python train.py --n_layer=13 --n_head=2 --rope_base=89700.0 --attn_scale=0.125 --init_std_qkv=0.0439 --init_std_down=0.0628 --optimizer="soap_variant" --grad_clip=1.0 --train_tokens=165200000
Each number is 200 + 30 x the weight over its row's rms, rounded and kept within 0 to 999. Layers, rows and columns count from 0. The size before them is the row's rms in percent of the matrix's.

# q: layer 8 attention query, 128x160, rms 0.0438, rows 0-63, columns 128-159
# k: layer 8 attention key, 128x160, rms 0.0439, rows 0-63, columns 128-159
# v: layer 8 attention value, 128x160, rms 0.0442, rows 0-35, columns 128-159
# o: layer 8 attention output (transposed), 128x160, rms 0.0544, rows 0-35, columns 128-159
q0,069,215,196,161,188,233,200,184,184,210,190,163,197,207,207,188,246,237,180,188,231,175,207,223,152,232,132,213,237,151,191,171,255
k0,090,200,208,221,195,170,207,189,189,218,160,219,193,204,198,235,211,139,218,182,200,243,220,194,237,196,209,144,185,226,153,235,174
q1,084,123,222,175,212,236,208,217,198,217,188,97,241,228,174,167,226,230,243,211,196,185,176,210,174,184,188,237,181,232,180,168,226
k1,091,206,184,173,224,226,194,147,184,219,225,226,220,185,209,168,224,290,186,247,198,194,202,226,195,216,180,206,225,177,210,177,241
q2,084,223,197,219,191,171,190,213,219,171,218,305,139,212,192,238,178,162,202,229,168,190,202,163,240,170,245,150,203,215,219,223,147
k2,154,191,215,223,179,164,190,220,189,197,153,160,186,219,175,231,197,150,233,156,228,193,226,181,216,223,210,174,167,229,172,225,180
q3,046,240,202,189,162,174,215,214,171,242,215,295,175,140,203,222,189,163,167,174,251,286,215,141,197,208,214,197,192,173,224,211,209
k3,044,123,188,203,222,260,165,154,192,174,187,208,249,199,195,180,163,172,251,243,172,158,129,221,263,159,192,197,187,247,165,209,226
q4,087,199,150,170,188,228,203,229,174,216,179,183,201,200,211,195,215,196,191,172,224,222,200,172,149,191,162,201,212,188,226,173,269
k4,121,174,174,183,216,251,226,182,227,195,225,227,211,187,203,162,188,247,157,233,179,195,163,222,165,170,183,230,220,184,216,158,220
q5,068,187,225,193,185,201,194,223,168,208,156,247,183,171,209,257,189,174,157,213,245,264,219,152,181,200,202,180,219,169,182,225,170
k5,116,190,211,194,205,218,209,217,162,231,174,273,191,168,214,238,256,138,193,173,199,254,190,191,219,185,214,149,199,231,178,206,186
q6,100,206,237,217,217,174,194,204,196,178,229,201,203,216,178,222,194,188,200,209,181,169,211,230,232,181,213,174,187,232,137,219,135
k6,205,203,226,210,185,167,195,220,175,188,168,185,184,225,191,215,203,147,240,170,228,198,224,208,233,225,221,148,187,215,142,242,185
q7,070,206,174,234,227,189,176,161,229,205,281,227,211,212,181,179,174,181,214,198,168,140,210,190,229,174,237,160,213,226,196,208,184
k7,148,205,168,193,213,208,217,179,203,216,226,187,214,164,222,173,203,241,197,225,161,206,186,172,164,187,172,240,211,176,256,155,225
q8,062,216,212,268,178,178,206,172,174,229,178,255,192,225,217,220,196,194,194,205,173,152,249,153,220,203,266,197,191,221,214,187,199
k8,066,136,218,175,191,226,270,208,182,154,186,226,204,182,221,222,211,216,240,196,165,217,191,188,213,194,163,181,232,204,221,192,248
q9,064,231,210,182,156,235,188,185,171,200,236,204,178,195,225,198,183,184,226,198,244,198,186,216,224,278,186,193,188,170,217,270,215
k9,074,230,204,155,229,161,182,189,218,218,239,138,216,197,229,228,199,232,172,213,244,148,188,198,149,201,171,258,173,208,246,232,217
q10,048,194,181,239,200,236,170,202,147,178,210,233,166,215,229,229,212,163,165,205,191,205,230,203,227,263,176,119,126,227,193,185,181
k10,046,217,231,190,190,240,225,212,236,243,198,153,192,151,206,203,197,223,179,198,182,222,180,244,178,217,241,184,198,176,226,158,162
q11,048,204,223,219,163,192,202,229,169,201,178,180,149,220,178,163,191,130,225,238,239,206,187,200,202,265,228,235,228,199,274,168,196
k11,052,202,175,190,188,175,221,183,232,237,215,219,165,274,173,254,221,154,200,210,178,246,209,186,190,152,205,201,251,181,150,177,230
q12,058,175,221,248,208,213,193,170,161,151,178,179,233,217,223,213,171,186,212,216,209,175,187,245,199,204,202,199,181,156,194,181,243
k12,061,144,252,190,212,142,236,69,205,173,164,181,182,205,177,201,176,188,215,258,209,229,201,150,179,231,215,184,193,228,173,278,238
q13,061,218,170,176,223,222,198,203,259,189,229,222,179,202,228,233,165,188,227,199,217,227,217,243,236,194,178,187,229,176,201,219,176
k13,061,240,217,211,199,206,222,202,221,224,201,183,196,186,206,189,217,130,208,242,157,181,238,171,146,205,201,203,226,152,238,199,228
q14,054,129,171,259,210,286,274,195,197,224,198,233,224,213,191,216,218,182,190,230,170,234,192,253,202,250,207,191,174,181,191,166,202
k14,065,221,179,224,182,155,148,207,192,227,196,144,167,179,181,137,216,188,195,172,202,219,171,215,171,180,226,198,180,218,156,200,193
q15,062,238,193,159,214,193,235,208,154,203,156,149,195,230,164,236,179,246,213,219,225,199,166,221,213,201,162,211,195,171,220,202,231
k15,061,208,206,220,132,165,175,171,170,203,206,188,204,231,187,140,192,224,187,203,215,148,193,242,253,227,192,193,205,204,167,244,184
q16,054,158,244,227,186,155,176,141,196,189,210,240,192,220,153,192,223,246,176,201,181,235,200,224,225,239,196,201,204,214,178,213,206
k16,052,246,242,261,202,216,221,162,167,145,135,192,217,186,230,239,215,206,231,182,190,201,195,179,181,217,187,148,176,177,194,235,207
q17,051,190,192,169,170,235,165,229,176,152,190,219,180,166,216,225,211,145,174,199,191,182,238,198,200,180,209,170,190,213,210,186,269
k17,061,170,202,213,219,226,201,169,191,217,222,234,203,159,225,231,217,251,223,149,204,153,205,199,153,203,170,208,199,208,209,169,213
q18,055,216,212,170,218,225,152,214,175,173,218,188,218,232,198,225,175,197,174,191,140,210,153,152,175,209,219,256,174,175,218,192,213
k18,058,223,209,208,178,247,202,190,248,216,211,253,172,159,193,211,254,186,197,148,196,174,203,163,234,184,176,171,219,251,191,217,209
q19,053,254,206,210,219,216,214,199,211,206,247,237,267,196,213,259,155,225,207,219,230,142,228,249,179,227,206,176,201,173,220,232,187
k19,067,242,212,187,179,250,208,205,188,220,202,223,238,142,232,266,226,215,171,184,234,208,145,208,199,190,187,186,200,225,213,117,234
q20,054,203,194,207,227,203,198,176,216,165,263,239,246,185,189,237,208,179,182,176,209,152,172,222,201,203,213,230,144,268,182,181,201
k20,053,212,257,188,167,237,256,241,159,188,179,203,205,160,195,216,210,249,230,178,229,202,214,156,152,167,193,184,158,207,241,187,141
q21,060,184,174,162,182,171,187,271,152,220,222,155,224,186,187,193,208,228,166,183,185,216,254,200,205,149,215,167,224,209,179,161,115
k21,059,208,117,186,178,200,183,182,206,216,255,202,270,185,231,196,220,207,192,180,189,176,238,228,192,200,206,174,233,201,188,173,171
q22,051,250,215,174,183,199,189,222,259,175,251,228,192,185,227,188,190,176,199,214,202,219,170,220,156,209,220,199,226,197,175,186,163
k22,057,221,190,200,187,235,218,183,193,245,203,224,210,218,202,215,207,205,140,219,177,239,177,179,198,211,122,217,161,262,230,237,202
q23,060,167,144,198,207,190,191,195,228,199,195,260,169,201,185,196,271,195,211,162,209,154,207,188,167,196,207,205,224,224,252,196,212
k23,063,178,185,254,210,197,236,215,181,244,206,179,211,179,184,211,194,204,186,171,187,154,192,230,169,194,218,233,155,189,224,174,231
q24,054,207,165,204,221,188,247,206,182,176,196,186,243,215,183,190,253,152,212,186,184,252,243,227,215,160,244,195,175,203,169,169,153
k24,065,203,122,211,191,196,218,177,168,194,234,171,234,236,181,217,211,142,146,234,152,232,217,230,176,198,176,226,197,165,198,174,188
q25,055,216,223,198,199,151,205,187,216,200,183,211,203,223,201,254,156,206,211,223,180,289,190,172,184,229,193,200,215,204,191,192,186
k25,057,200,260,218,188,223,176,155,153,154,170,231,175,208,180,224,211,216,251,185,159,236,138,254,243,222,190,146,231,153,200,191,223
q26,058,175,190,233,215,173,236,175,188,192,187,220,225,230,145,178,154,193,165,257,238,143,225,208,214,207,237,195,188,235,211,198,218
k26,059,259,175,192,205,210,167,227,230,235,201,161,170,185,224,182,233,246,187,216,195,258,194,199,298,146,201,218,185,163,276,147,193
q27,061,220,198,225,195,223,156,146,249,237,200,194,205,144,190,252,225,215,249,156,232,114,235,160,150,244,170,169,216,232,215,202,246
k27,070,164,214,168,135,193,194,206,187,220,200,173,183,167,190,235,149,170,216,191,263,218,186,198,214,160,173,180,185,209,143,170,139
q28,053,206,189,230,201,198,194,174,257,196,212,207,202,157,203,152,126,187,189,177,229,214,177,220,217,221,230,214,184,245,211,189,190
k28,058,154,259,194,221,218,198,250,207,246,192,231,183,187,182,240,185,127,241,220,170,232,130,157,194,169,185,165,206,256,210,173,185
q29,062,200,143,199,161,244,175,148,218,240,239,249,216,164,200,207,276,141,206,192,196,189,224,249,140,194,211,215,231,188,181,201,204
k29,076,151,237,170,211,203,248,204,181,231,210,233,192,233,195,286,237,165,242,204,227,192,208,262,205,153,247,140,156,210,183,184,224
q30,058,208,245,212,181,189,236,191,177,156,238,257,193,176,200,243,234,243,209,151,157,147,270,226,219,240,244,179,245,201,135,232,183
k30,055,196,225,216,170,217,217,194,130,219,188,214,179,192,231,230,198,194,190,189,133,189,193,181,175,204,202,167,197,231,212,178,237
q31,059,187,213,167,243,233,189,191,178,216,190,230,209,218,210,222,201,218,230,219,208,199,243,252,154,161,203,207,217,155,167,209,170
k31,058,196,187,205,167,190,161,171,235,207,193,189,202,198,249,228,242,202,210,178,255,222,174,191,165,267,167,234,177,224,199,215,201
q32,052,212,158,206,137,199,187,211,172,248,160,171,169,218,185,224,242,197,166,129,203,225,273,189,185,236,165,191,170,195,189,222,271
k32,057,181,151,207,222,217,216,180,216,218,191,222,183,220,207,217,234,247,161,209,222,215,195,204,178,233,180,175,211,194,164,218,220
q33,056,180,247,174,161,230,213,192,212,189,242,168,236,185,230,222,217,178,224,171,206,182,195,220,177,203,233,213,207,160,178,193,187
k33,063,245,231,232,191,200,208,167,191,191,200,148,180,255,192,134,160,219,247,267,225,217,206,231,183,202,226,225,160,195,167,192,233
q34,060,197,232,222,204,229,230,149,156,216,223,232,220,202,202,241,168,171,209,221,199,186,211,216,192,209,194,191,220,205,231,204,196
k34,058,160,241,209,257,212,235,242,169,228,215,249,228,197,196,219,214,173,207,237,212,220,147,229,152,190,203,235,151,220,168,166,236
q35,060,196,154,236,199,195,195,237,223,236,191,171,204,171,226,224,187,205,205,186,153,197,190,220,166,256,169,140,167,156,178,271,228
k35,062,203,206,180,183,179,168,250,202,202,158,195,161,224,229,193,219,191,230,195,191,168,183,237,196,216,170,167,136,193,172,199,215
q36,051,194,220,212,170,199,182,221,202,233,195,167,183,162,195,198,167,168,188,168,246,247,151,171,199,215,150,195,212,210,186,203,205
k36,050,192,210,207,196,200,226,193,198,208,222,237,185,213,192,213,170,172,182,177,194,154,228,192,202,250,169,218,238,224,228,140,258
q37,059,185,218,201,248,199,203,165,165,217,192,177,202,188,177,209,164,238,197,159,203,151,176,236,157,197,227,231,186,198,180,188,187
k37,067,129,232,218,108,222,165,184,218,179,186,189,189,232,216,237,187,192,248,173,190,215,170,237,205,199,205,210,182,226,192,170,131
q38,055,138,235,191,196,110,171,228,176,181,164,239,234,195,185,201,209,188,198,148,147,199,202,183,188,205,192,126,192,221,158,137,137
k38,061,246,191,210,209,202,225,191,208,181,155,233,190,170,249,183,187,178,223,162,161,203,173,161,178,179,200,190,220,170,236,146,141
q39,047,141,259,221,213,186,191,217,180,178,205,190,201,212,186,221,245,228,189,216,188,206,181,214,232,156,168,216,180,243,236,202,166
k39,051,212,200,158,230,227,229,240,154,172,239,268,191,234,221,235,187,178,233,249,218,144,185,224,178,190,227,146,151,206,218,169,214
q40,051,194,198,206,182,195,217,201,193,219,236,259,192,199,185,181,193,222,214,177,132,232,187,132,207,188,248,212,153,183,230,180,229
k40,051,211,179,217,186,213,204,253,196,158,203,251,188,194,195,210,264,173,256,170,180,205,223,164,249,191,195,202,217,199,212,212,205
q41,048,178,258,201,185,202,202,168,229,218,231,201,186,212,162,189,211,295,224,173,230,213,177,189,170,233,216,197,156,201,227,264,162
k41,053,198,224,199,247,221,171,148,176,154,148,148,238,215,192,175,206,225,215,219,191,185,210,185,131,215,170,192,204,177,213,230,232
q42,056,182,216,173,224,190,216,249,212,192,206,137,213,249,213,189,173,205,211,223,197,135,158,212,187,225,227,177,221,230,215,181,164
k42,052,192,209,202,211,234,187,186,218,153,247,181,185,236,148,146,191,230,199,211,218,162,205,188,168,236,213,236,193,183,227,156,224
q43,059,233,217,173,218,145,215,226,212,215,210,229,181,191,188,226,185,221,197,169,182,265,183,192,178,188,196,195,194,237,249,209,197
k43,058,214,200,239,190,218,167,228,215,189,193,208,159,183,259,192,186,140,233,225,213,184,164,243,229,279,215,188,190,189,206,234,160
q44,056,217,166,177,218,167,221,228,236,214,235,241,155,200,214,157,214,185,164,201,197,292,154,175,216,181,204,243,261,183,212,215,143
k44,062,239,150,211,277,171,241,216,199,167,240,201,214,166,186,152,185,176,214,211,207,165,165,221,205,226,200,198,215,170,230,175,219
q45,061,218,180,221,184,191,204,158,224,226,200,194,273,229,156,226,235,264,202,189,190,220,216,204,246,201,199,175,201,178,221,238,186
k45,059,167,200,187,191,197,227,204,148,163,198,196,242,247,181,241,215,157,164,215,191,231,188,195,191,207,225,168,235,247,222,182,191
q46,062,214,196,227,222,166,220,175,225,188,215,52,215,203,166,161,226,218,186,165,181,171,241,242,175,216,173,262,210,220,215,235,205
k46,072,210,188,210,203,204,216,134,201,180,238,199,200,221,221,184,207,222,216,208,212,193,176,188,174,211,189,223,213,192,206,198,186
q47,054,212,168,209,215,210,249,220,206,178,205,240,183,221,192,203,194,270,141,232,197,200,194,187,208,186,183,182,220,177,270,262,185
k47,049,155,173,238,116,173,184,177,235,196,201,199,229,205,167,200,257,212,165,181,174,211,214,172,207,230,192,231,211,233,192,214,184
q48,064,221,185,199,190,220,206,204,200,210,236,216,227,201,226,134,222,255,197,214,190,107,222,213,180,210,187,204,179,203,178,266,223
k48,060,207,194,184,128,212,242,246,189,221,166,173,219,182,194,224,148,244,198,190,180,124,181,200,163,192,197,230,157,227,225,218,222
q49,053,254,187,221,246,153,140,247,164,200,195,228,154,250,213,203,204,186,190,169,211,197,218,178,196,189,214,206,178,220,156,233,197
k49,061,229,190,181,178,228,215,177,205,205,190,277,219,187,240,225,225,177,199,188,156,243,189,201,212,220,162,219,205,128,224,237,271
q50,058,141,214,233,203,248,217,205,164,200,191,178,207,178,217,186,229,141,228,192,139,237,172,220,230,219,222,184,252,215,168,171,246
k50,066,192,229,205,200,160,208,190,192,219,186,216,177,221,200,177,208,172,238,182,159,230,220,218,200,234,242,193,262,205,172,145,192
q51,058,137,233,186,214,189,185,206,154,213,189,190,210,161,241,229,206,153,174,234,191,236,155,227,180,195,200,194,202,211,205,249,145
k51,055,249,222,196,247,156,168,214,182,213,197,193,206,153,215,173,245,146,206,200,172,199,203,226,189,197,196,206,195,174,188,179,187
q52,061,213,232,177,187,214,143,172,224,231,202,160,209,228,254,172,201,166,216,172,232,180,221,191,193,215,181,200,226,172,203,208,231
k52,068,247,185,241,167,181,170,173,208,184,210,163,186,160,225,183,191,217,216,172,233,222,242,245,200,193,200,235,299,164,128,210,193
q53,074,193,182,190,176,175,214,224,189,170,189,155,253,234,195,242,181,211,186,224,169,252,205,260,241,205,198,185,221,169,159,177,192
k53,083,246,187,186,193,204,187,181,198,178,239,192,185,213,188,175,211,222,179,222,227,182,219,186,181,239,168,219,208,179,204,237,235
q54,055,241,231,212,188,171,176,236,172,183,229,249,179,164,239,248,209,183,160,188,159,195,201,203,186,224,162,206,182,202,193,210,223
k54,058,233,194,161,259,215,234,178,218,174,183,276,165,170,272,218,218,167,195,271,184,223,214,185,176,246,161,189,216,160,195,273,236
q55,060,249,141,182,196,216,158,206,188,251,244,214,185,158,206,211,209,238,219,181,169,197,213,210,204,217,232,162,163,239,205,209,208
k55,069,214,231,135,207,229,207,252,187,208,228,231,187,174,245,229,217,201,192,160,183,155,163,217,182,207,216,143,205,208,185,221,196
q56,064,225,182,194,257,188,226,204,268,175,178,212,150,194,204,204,172,213,218,151,209,201,169,211,213,285,179,176,182,234,213,252,214
k56,078,175,161,193,205,196,195,186,257,182,198,176,203,154,206,171,184,214,212,188,138,200,167,163,198,222,182,244,200,215,250,185,214
q57,054,213,231,207,247,178,179,177,170,177,205,169,272,246,202,176,182,184,230,203,228,208,228,274,217,160,183,206,231,206,134,196,212
k57,060,180,187,178,210,183,175,125,216,156,223,223,190,252,180,215,190,167,200,200,253,189,217,160,216,175,214,262,279,159,240,160,226
q58,058,178,204,175,211,231,193,205,131,162,147,135,189,255,260,222,192,187,219,179,173,249,148,224,185,186,176,166,147,202,178,206,208
k58,058,246,209,204,212,196,161,187,214,164,223,162,179,199,128,149,215,208,176,230,271,212,180,204,189,251,227,174,173,199,167,253,191
q59,058,293,163,188,194,249,185,207,161,170,255,262,159,171,229,179,216,164,230,162,191,185,179,190,207,193,224,195,195,184,196,216,203
k59,055,174,222,125,207,250,194,200,239,200,206,188,171,146,202,243,194,151,225,178,202,199,244,220,158,206,171,265,183,217,135,188,207
q60,055,198,157,186,188,219,165,173,222,202,205,246,187,153,169,254,216,217,154,205,187,196,158,135,163,205,201,183,192,236,217,244,220
k60,058,200,177,187,175,238,190,226,227,199,176,204,206,147,191,221,224,173,213,167,250,222,190,159,148,199,166,186,189,221,208,222,232
q61,061,128,234,212,223,206,213,201,207,221,211,219,248,192,178,202,165,152,208,224,165,190,178,173,206,228,175,196,170,230,190,186,168
k61,059,215,192,226,213,219,182,234,186,155,153,246,170,174,175,225,202,162,203,177,212,214,209,173,230,214,192,164,194,178,179,202,186
q62,061,182,179,246,211,182,176,164,150,183,210,173,221,209,183,209,217,163,172,164,270,194,171,195,105,172,185,163,214,194,175,194,220
k62,055,216,164,213,121,143,183,167,240,263,202,162,193,173,250,197,188,228,233,137,226,206,206,248,228,193,189,242,235,168,153,234,214
q63,049,207,135,235,209,232,202,177,205,195,198,247,198,150,194,241,230,237,182,163,165,158,230,183,220,156,224,200,157,237,200,247,164
k63,049,161,185,209,173,203,194,216,182,215,283,234,222,197,181,135,196,230,201,204,183,200,200,208,194,232,163,279,194,179,214,187,226
v0,067,178,216,206,176,218,186,242,223,252,160,215,223,238,236,204,217,220,211,238,257,214,175,190,177,243,229,187,157,226,221,183,270
o0,065,219,191,167,167,195,240,172,159,202,216,252,133,213,211,246,225,158,228,216,143,192,203,265,224,248,130,179,170,218,204,190,237
v1,068,190,169,218,209,171,274,221,194,208,222,234,132,194,193,199,191,161,156,201,189,180,201,191,235,183,262,219,203,171,216,192,207
o1,063,181,184,185,203,197,173,179,212,234,193,211,234,201,213,129,207,172,178,176,185,220,216,163,179,205,261,192,261,197,187,216,192
v2,073,258,174,200,142,265,213,215,245,198,244,227,187,164,218,264,231,251,187,194,166,183,197,140,164,213,206,183,191,161,177,178,180
o2,070,186,115,284,228,231,185,185,128,207,212,211,188,179,143,162,183,168,214,215,159,192,206,132,180,191,228,242,202,207,202,182,175
v3,067,174,169,167,217,178,208,218,192,169,217,177,219,205,216,164,132,185,249,177,173,151,245,186,199,203,176,251,187,164,238,209,189
o3,060,118,197,206,249,178,161,211,224,184,180,188,236,253,227,230,221,188,193,137,221,225,160,208,178,211,232,216,191,186,277,218,158
v4,068,206,225,228,261,202,211,203,170,205,170,175,221,170,243,251,222,187,186,253,171,200,188,234,179,148,165,251,250,212,234,234,258
o4,070,182,194,218,192,214,188,261,205,164,208,197,194,221,163,186,193,235,210,197,178,185,176,214,193,212,229,200,196,145,147,211,135
v5,065,223,138,202,211,258,231,157,209,207,199,259,254,235,187,174,182,195,245,213,217,133,198,242,180,203,188,173,175,227,113,175,208
o5,064,208,161,216,212,160,187,191,222,172,248,171,218,155,226,248,227,210,188,178,185,153,175,201,167,219,168,229,189,205,224,181,170
v6,071,247,191,161,233,177,203,179,280,154,238,208,245,254,226,186,189,132,240,187,226,249,207,173,171,177,257,197,197,192,196,155,230
o6,073,227,153,187,186,213,244,261,239,181,226,234,221,218,191,174,162,163,235,245,170,177,227,213,252,216,164,190,240,189,218,171,195
v7,064,204,145,294,200,192,181,191,175,193,225,164,201,157,263,139,181,199,210,180,231,228,238,201,160,184,192,228,181,182,158,166,229
o7,063,137,193,170,196,203,276,242,250,183,166,182,209,173,207,180,139,158,244,240,192,173,197,178,246,216,185,196,197,192,158,191,131
v8,070,207,221,183,176,201,194,276,266,181,197,226,220,173,263,169,232,175,194,259,217,185,166,219,199,239,181,205,153,202,191,203,186
o8,072,236,145,144,222,210,215,277,196,262,227,186,203,247,216,195,218,229,200,217,131,194,198,245,204,190,122,173,199,203,214,216,251
v9,066,195,229,171,196,245,199,191,171,203,222,217,235,210,229,206,158,171,216,178,213,198,207,217,219,179,180,200,182,226,235,193,217
o9,064,205,226,206,176,207,204,176,234,184,220,210,192,204,212,214,224,163,195,210,222,155,203,234,234,210,198,151,205,189,243,184,201
v10,074,217,212,216,191,167,182,179,226,237,153,164,156,204,201,171,295,200,164,158,149,205,230,185,190,167,206,245,225,168,209,201,177
o10,068,176,241,194,218,185,216,168,158,204,228,217,211,182,190,206,195,231,190,220,214,253,223,212,208,226,265,242,185,208,186,242,172
v11,066,188,192,198,210,247,201,138,174,204,173,178,223,174,158,138,216,194,203,211,219,223,200,206,204,189,187,158,215,202,194,222,172
o11,062,139,195,239,227,171,265,218,182,192,160,230,183,179,206,190,209,238,178,169,220,203,195,196,190,227,244,205,186,254,187,161,176
v12,074,218,213,221,180,212,170,240,172,212,199,229,181,200,199,183,174,154,251,155,139,239,156,212,193,202,215,229,185,172,215,190,250
o12,074,210,167,235,164,207,183,196,247,117,210,186,182,240,241,209,136,203,195,242,214,171,184,134,231,166,186,245,234,175,220,181,238
v13,063,172,201,201,163,236,228,206,197,189,233,210,197,195,228,205,223,250,119,199,207,207,223,187,175,206,189,243,163,214,205,167,196
o13,062,185,193,238,182,260,102,184,248,201,185,198,214,186,231,208,174,227,255,153,196,181,223,171,149,196,209,175,225,173,208,262,185
v14,077,177,266,198,225,175,186,130,184,179,235,240,185,163,175,177,182,209,222,219,153,229,183,130,225,179,221,137,252,128,191,228,120
o14,072,217,217,198,210,219,186,258,208,210,166,172,226,204,155,175,175,215,225,236,202,263,169,168,215,167,238,208,224,240,246,205,149
v15,066,202,176,191,245,246,182,262,153,214,219,200,230,139,179,248,174,210,203,218,184,228,169,209,255,244,199,240,197,146,166,228,217
o15,065,180,168,211,202,253,225,150,218,231,188,229,215,192,200,212,189,202,212,155,178,168,231,192,227,154,230,189,241,260,252,194,212
v16,068,244,226,200,221,206,132,212,209,193,158,224,186,239,191,223,234,189,231,188,207,178,200,221,209,208,220,216,195,202,206,222,227
o16,064,215,187,229,202,219,244,173,223,189,260,198,212,221,196,169,219,247,159,163,185,162,181,213,216,187,249,181,204,205,212,169,224
v17,058,191,212,176,228,209,218,218,176,133,129,174,229,182,215,220,161,195,202,271,186,147,161,210,217,237,191,214,234,202,171,225,200
o17,059,238,212,196,204,189,204,216,265,215,117,216,166,197,149,248,253,230,219,224,206,200,194,225,192,172,195,203,218,195,156,268,151
v18,069,237,189,202,239,176,188,200,224,173,188,204,193,233,242,156,249,206,229,226,199,152,260,266,233,241,194,217,204,208,157,207,183
o18,062,202,195,230,216,188,204,223,189,207,201,230,164,206,212,176,194,171,154,210,177,184,191,239,225,195,191,148,180,149,213,190,260
v19,076,202,179,222,189,230,217,239,160,165,239,250,213,259,212,234,122,161,183,225,227,169,206,145,167,197,190,221,202,230,246,211,178
o19,070,156,161,228,241,196,163,184,221,205,250,202,189,241,190,177,235,195,193,200,158,173,185,238,241,191,187,198,192,225,217,202,175
v20,069,217,149,257,158,177,207,155,176,180,219,221,218,236,214,219,197,206,168,180,178,148,187,233,212,207,203,209,175,215,184,250,244
o20,066,198,170,235,217,213,160,234,227,238,163,197,162,223,191,205,235,269,184,209,199,217,174,148,174,186,188,216,164,209,214,148,189
v21,067,183,185,192,205,223,194,192,206,125,211,178,211,148,153,229,174,146,181,245,157,193,240,201,200,214,202,240,215,211,178,213,223
o21,063,197,215,257,213,211,212,254,204,235,204,191,211,233,191,155,189,219,287,222,187,199,159,237,185,185,178,253,221,185,167,166,206
v22,074,232,220,224,181,226,173,238,251,172,182,182,224,236,237,207,183,145,269,229,155,187,235,221,200,218,184,158,210,140,221,162,213
o22,073,266,172,210,195,181,178,204,218,163,232,178,203,184,202,170,219,189,196,281,158,193,219,209,227,188,200,216,183,189,242,246,195
v23,067,201,165,257,159,146,173,181,204,201,248,206,144,211,178,213,155,212,240,188,154,212,247,171,219,141,185,199,230,221,196,212,245
o23,063,225,152,208,221,168,218,186,201,183,236,166,184,185,230,190,216,194,190,195,209,172,257,169,252,236,192,226,241,197,209,202,181
v24,070,208,171,227,229,217,171,186,214,218,188,225,216,210,231,165,181,218,158,180,193,231,219,205,256,201,173,185,200,132,142,208,245
o24,068,214,256,199,243,168,247,198,201,211,226,172,212,189,187,208,130,149,213,194,261,253,164,186,179,140,204,248,185,188,192,197,187
v25,070,177,220,226,208,211,193,185,191,194,215,215,193,231,194,252,237,187,209,209,217,194,191,132,184,170,238,239,211,186,143,184,175
o25,067,216,178,194,185,250,177,185,220,193,216,220,197,232,182,204,148,182,236,196,213,200,187,212,194,175,179,166,246,215,198,166,220
v26,065,202,230,164,232,185,195,199,250,225,200,204,213,215,225,199,233,206,276,173,224,242,235,188,165,115,186,225,137,193,187,137,231
o26,065,218,211,181,198,189,195,213,183,187,164,191,186,213,208,246,173,246,214,196,223,182,204,189,217,194,201,238,257,221,218,243,232
v27,067,208,253,224,161,203,162,199,241,190,175,174,187,198,213,179,187,269,243,190,171,132,201,197,181,208,159,209,215,189,230,169,197
o27,065,225,198,250,187,144,186,191,197,239,281,210,189,234,212,178,196,205,151,222,193,224,158,222,235,272,228,212,268,139,222,205,168
v28,067,171,176,169,203,190,176,235,179,201,154,231,189,214,229,210,226,196,268,178,203,199,188,190,207,225,241,171,194,212,208,111,161
o28,061,192,180,231,204,193,251,174,212,161,221,168,206,191,167,209,177,173,139,179,199,190,158,227,185,212,181,169,198,210,210,186,162
v29,071,212,202,162,143,241,185,188,224,232,224,259,244,229,154,206,234,179,229,196,224,249,121,194,206,231,185,172,171,228,247,219,208
o29,066,249,217,168,204,230,183,210,209,171,205,119,163,193,199,199,204,172,171,230,195,189,161,220,200,185,199,212,211,203,253,193,225
v30,071,190,235,144,179,196,263,205,193,212,228,170,208,170,143,203,197,135,198,255,185,188,184,238,213,188,226,211,200,233,179,219,232
o30,064,198,209,223,185,210,230,187,179,166,225,167,199,247,140,183,186,144,194,188,258,200,217,224,208,157,211,119,203,197,154,167,199
v31,064,135,180,196,228,193,207,251,200,215,209,176,202,212,195,219,203,197,188,216,205,235,241,191,172,201,182,189,240,212,195,167,292
o31,061,225,168,187,209,244,207,216,215,230,164,218,200,165,157,240,171,180,156,217,261,171,211,155,208,227,206,245,233,154,235,166,170
v32,068,205,211,183,145,183,174,206,183,246,210,162,148,186,215,166,179,178,162,190,190,238,246,230,176,214,229,216,176,176,208,153,205
o32,067,138,225,204,229,205,212,189,230,157,268,177,168,221,181,208,151,279,251,180,217,189,187,217,179,191,245,155,221,267,174,125,164
v33,067,241,217,155,134,223,155,224,222,154,220,203,186,195,236,175,233,154,169,218,199,195,199,249,143,193,223,211,194,268,265,234,259
o33,066,194,161,169,206,141,228,258,210,188,247,173,221,200,245,221,212,180,217,177,190,151,207,268,200,202,181,240,216,178,226,158,182
v34,069,235,156,223,174,240,166,220,189,197,156,193,187,187,190,236,153,184,238,215,231,197,187,208,249,188,222,147,176,208,273,193,209
o34,062,163,208,272,208,213,190,194,237,160,187,128,200,224,215,201,182,209,180,239,196,206,225,207,169,245,220,205,158,226,244,214,219
v35,084,219,159,212,213,193,175,245,216,250,219,167,205,163,236,223,235,191,211,194,215,182,222,237,173,173,155,247,239,182,195,192,175
o35,079,176,219,194,221,224,169,199,206,238,200,213,204,185,218,191,181,250,147,166,248,176,204,205,165,194,162,245,217,174,234,223,247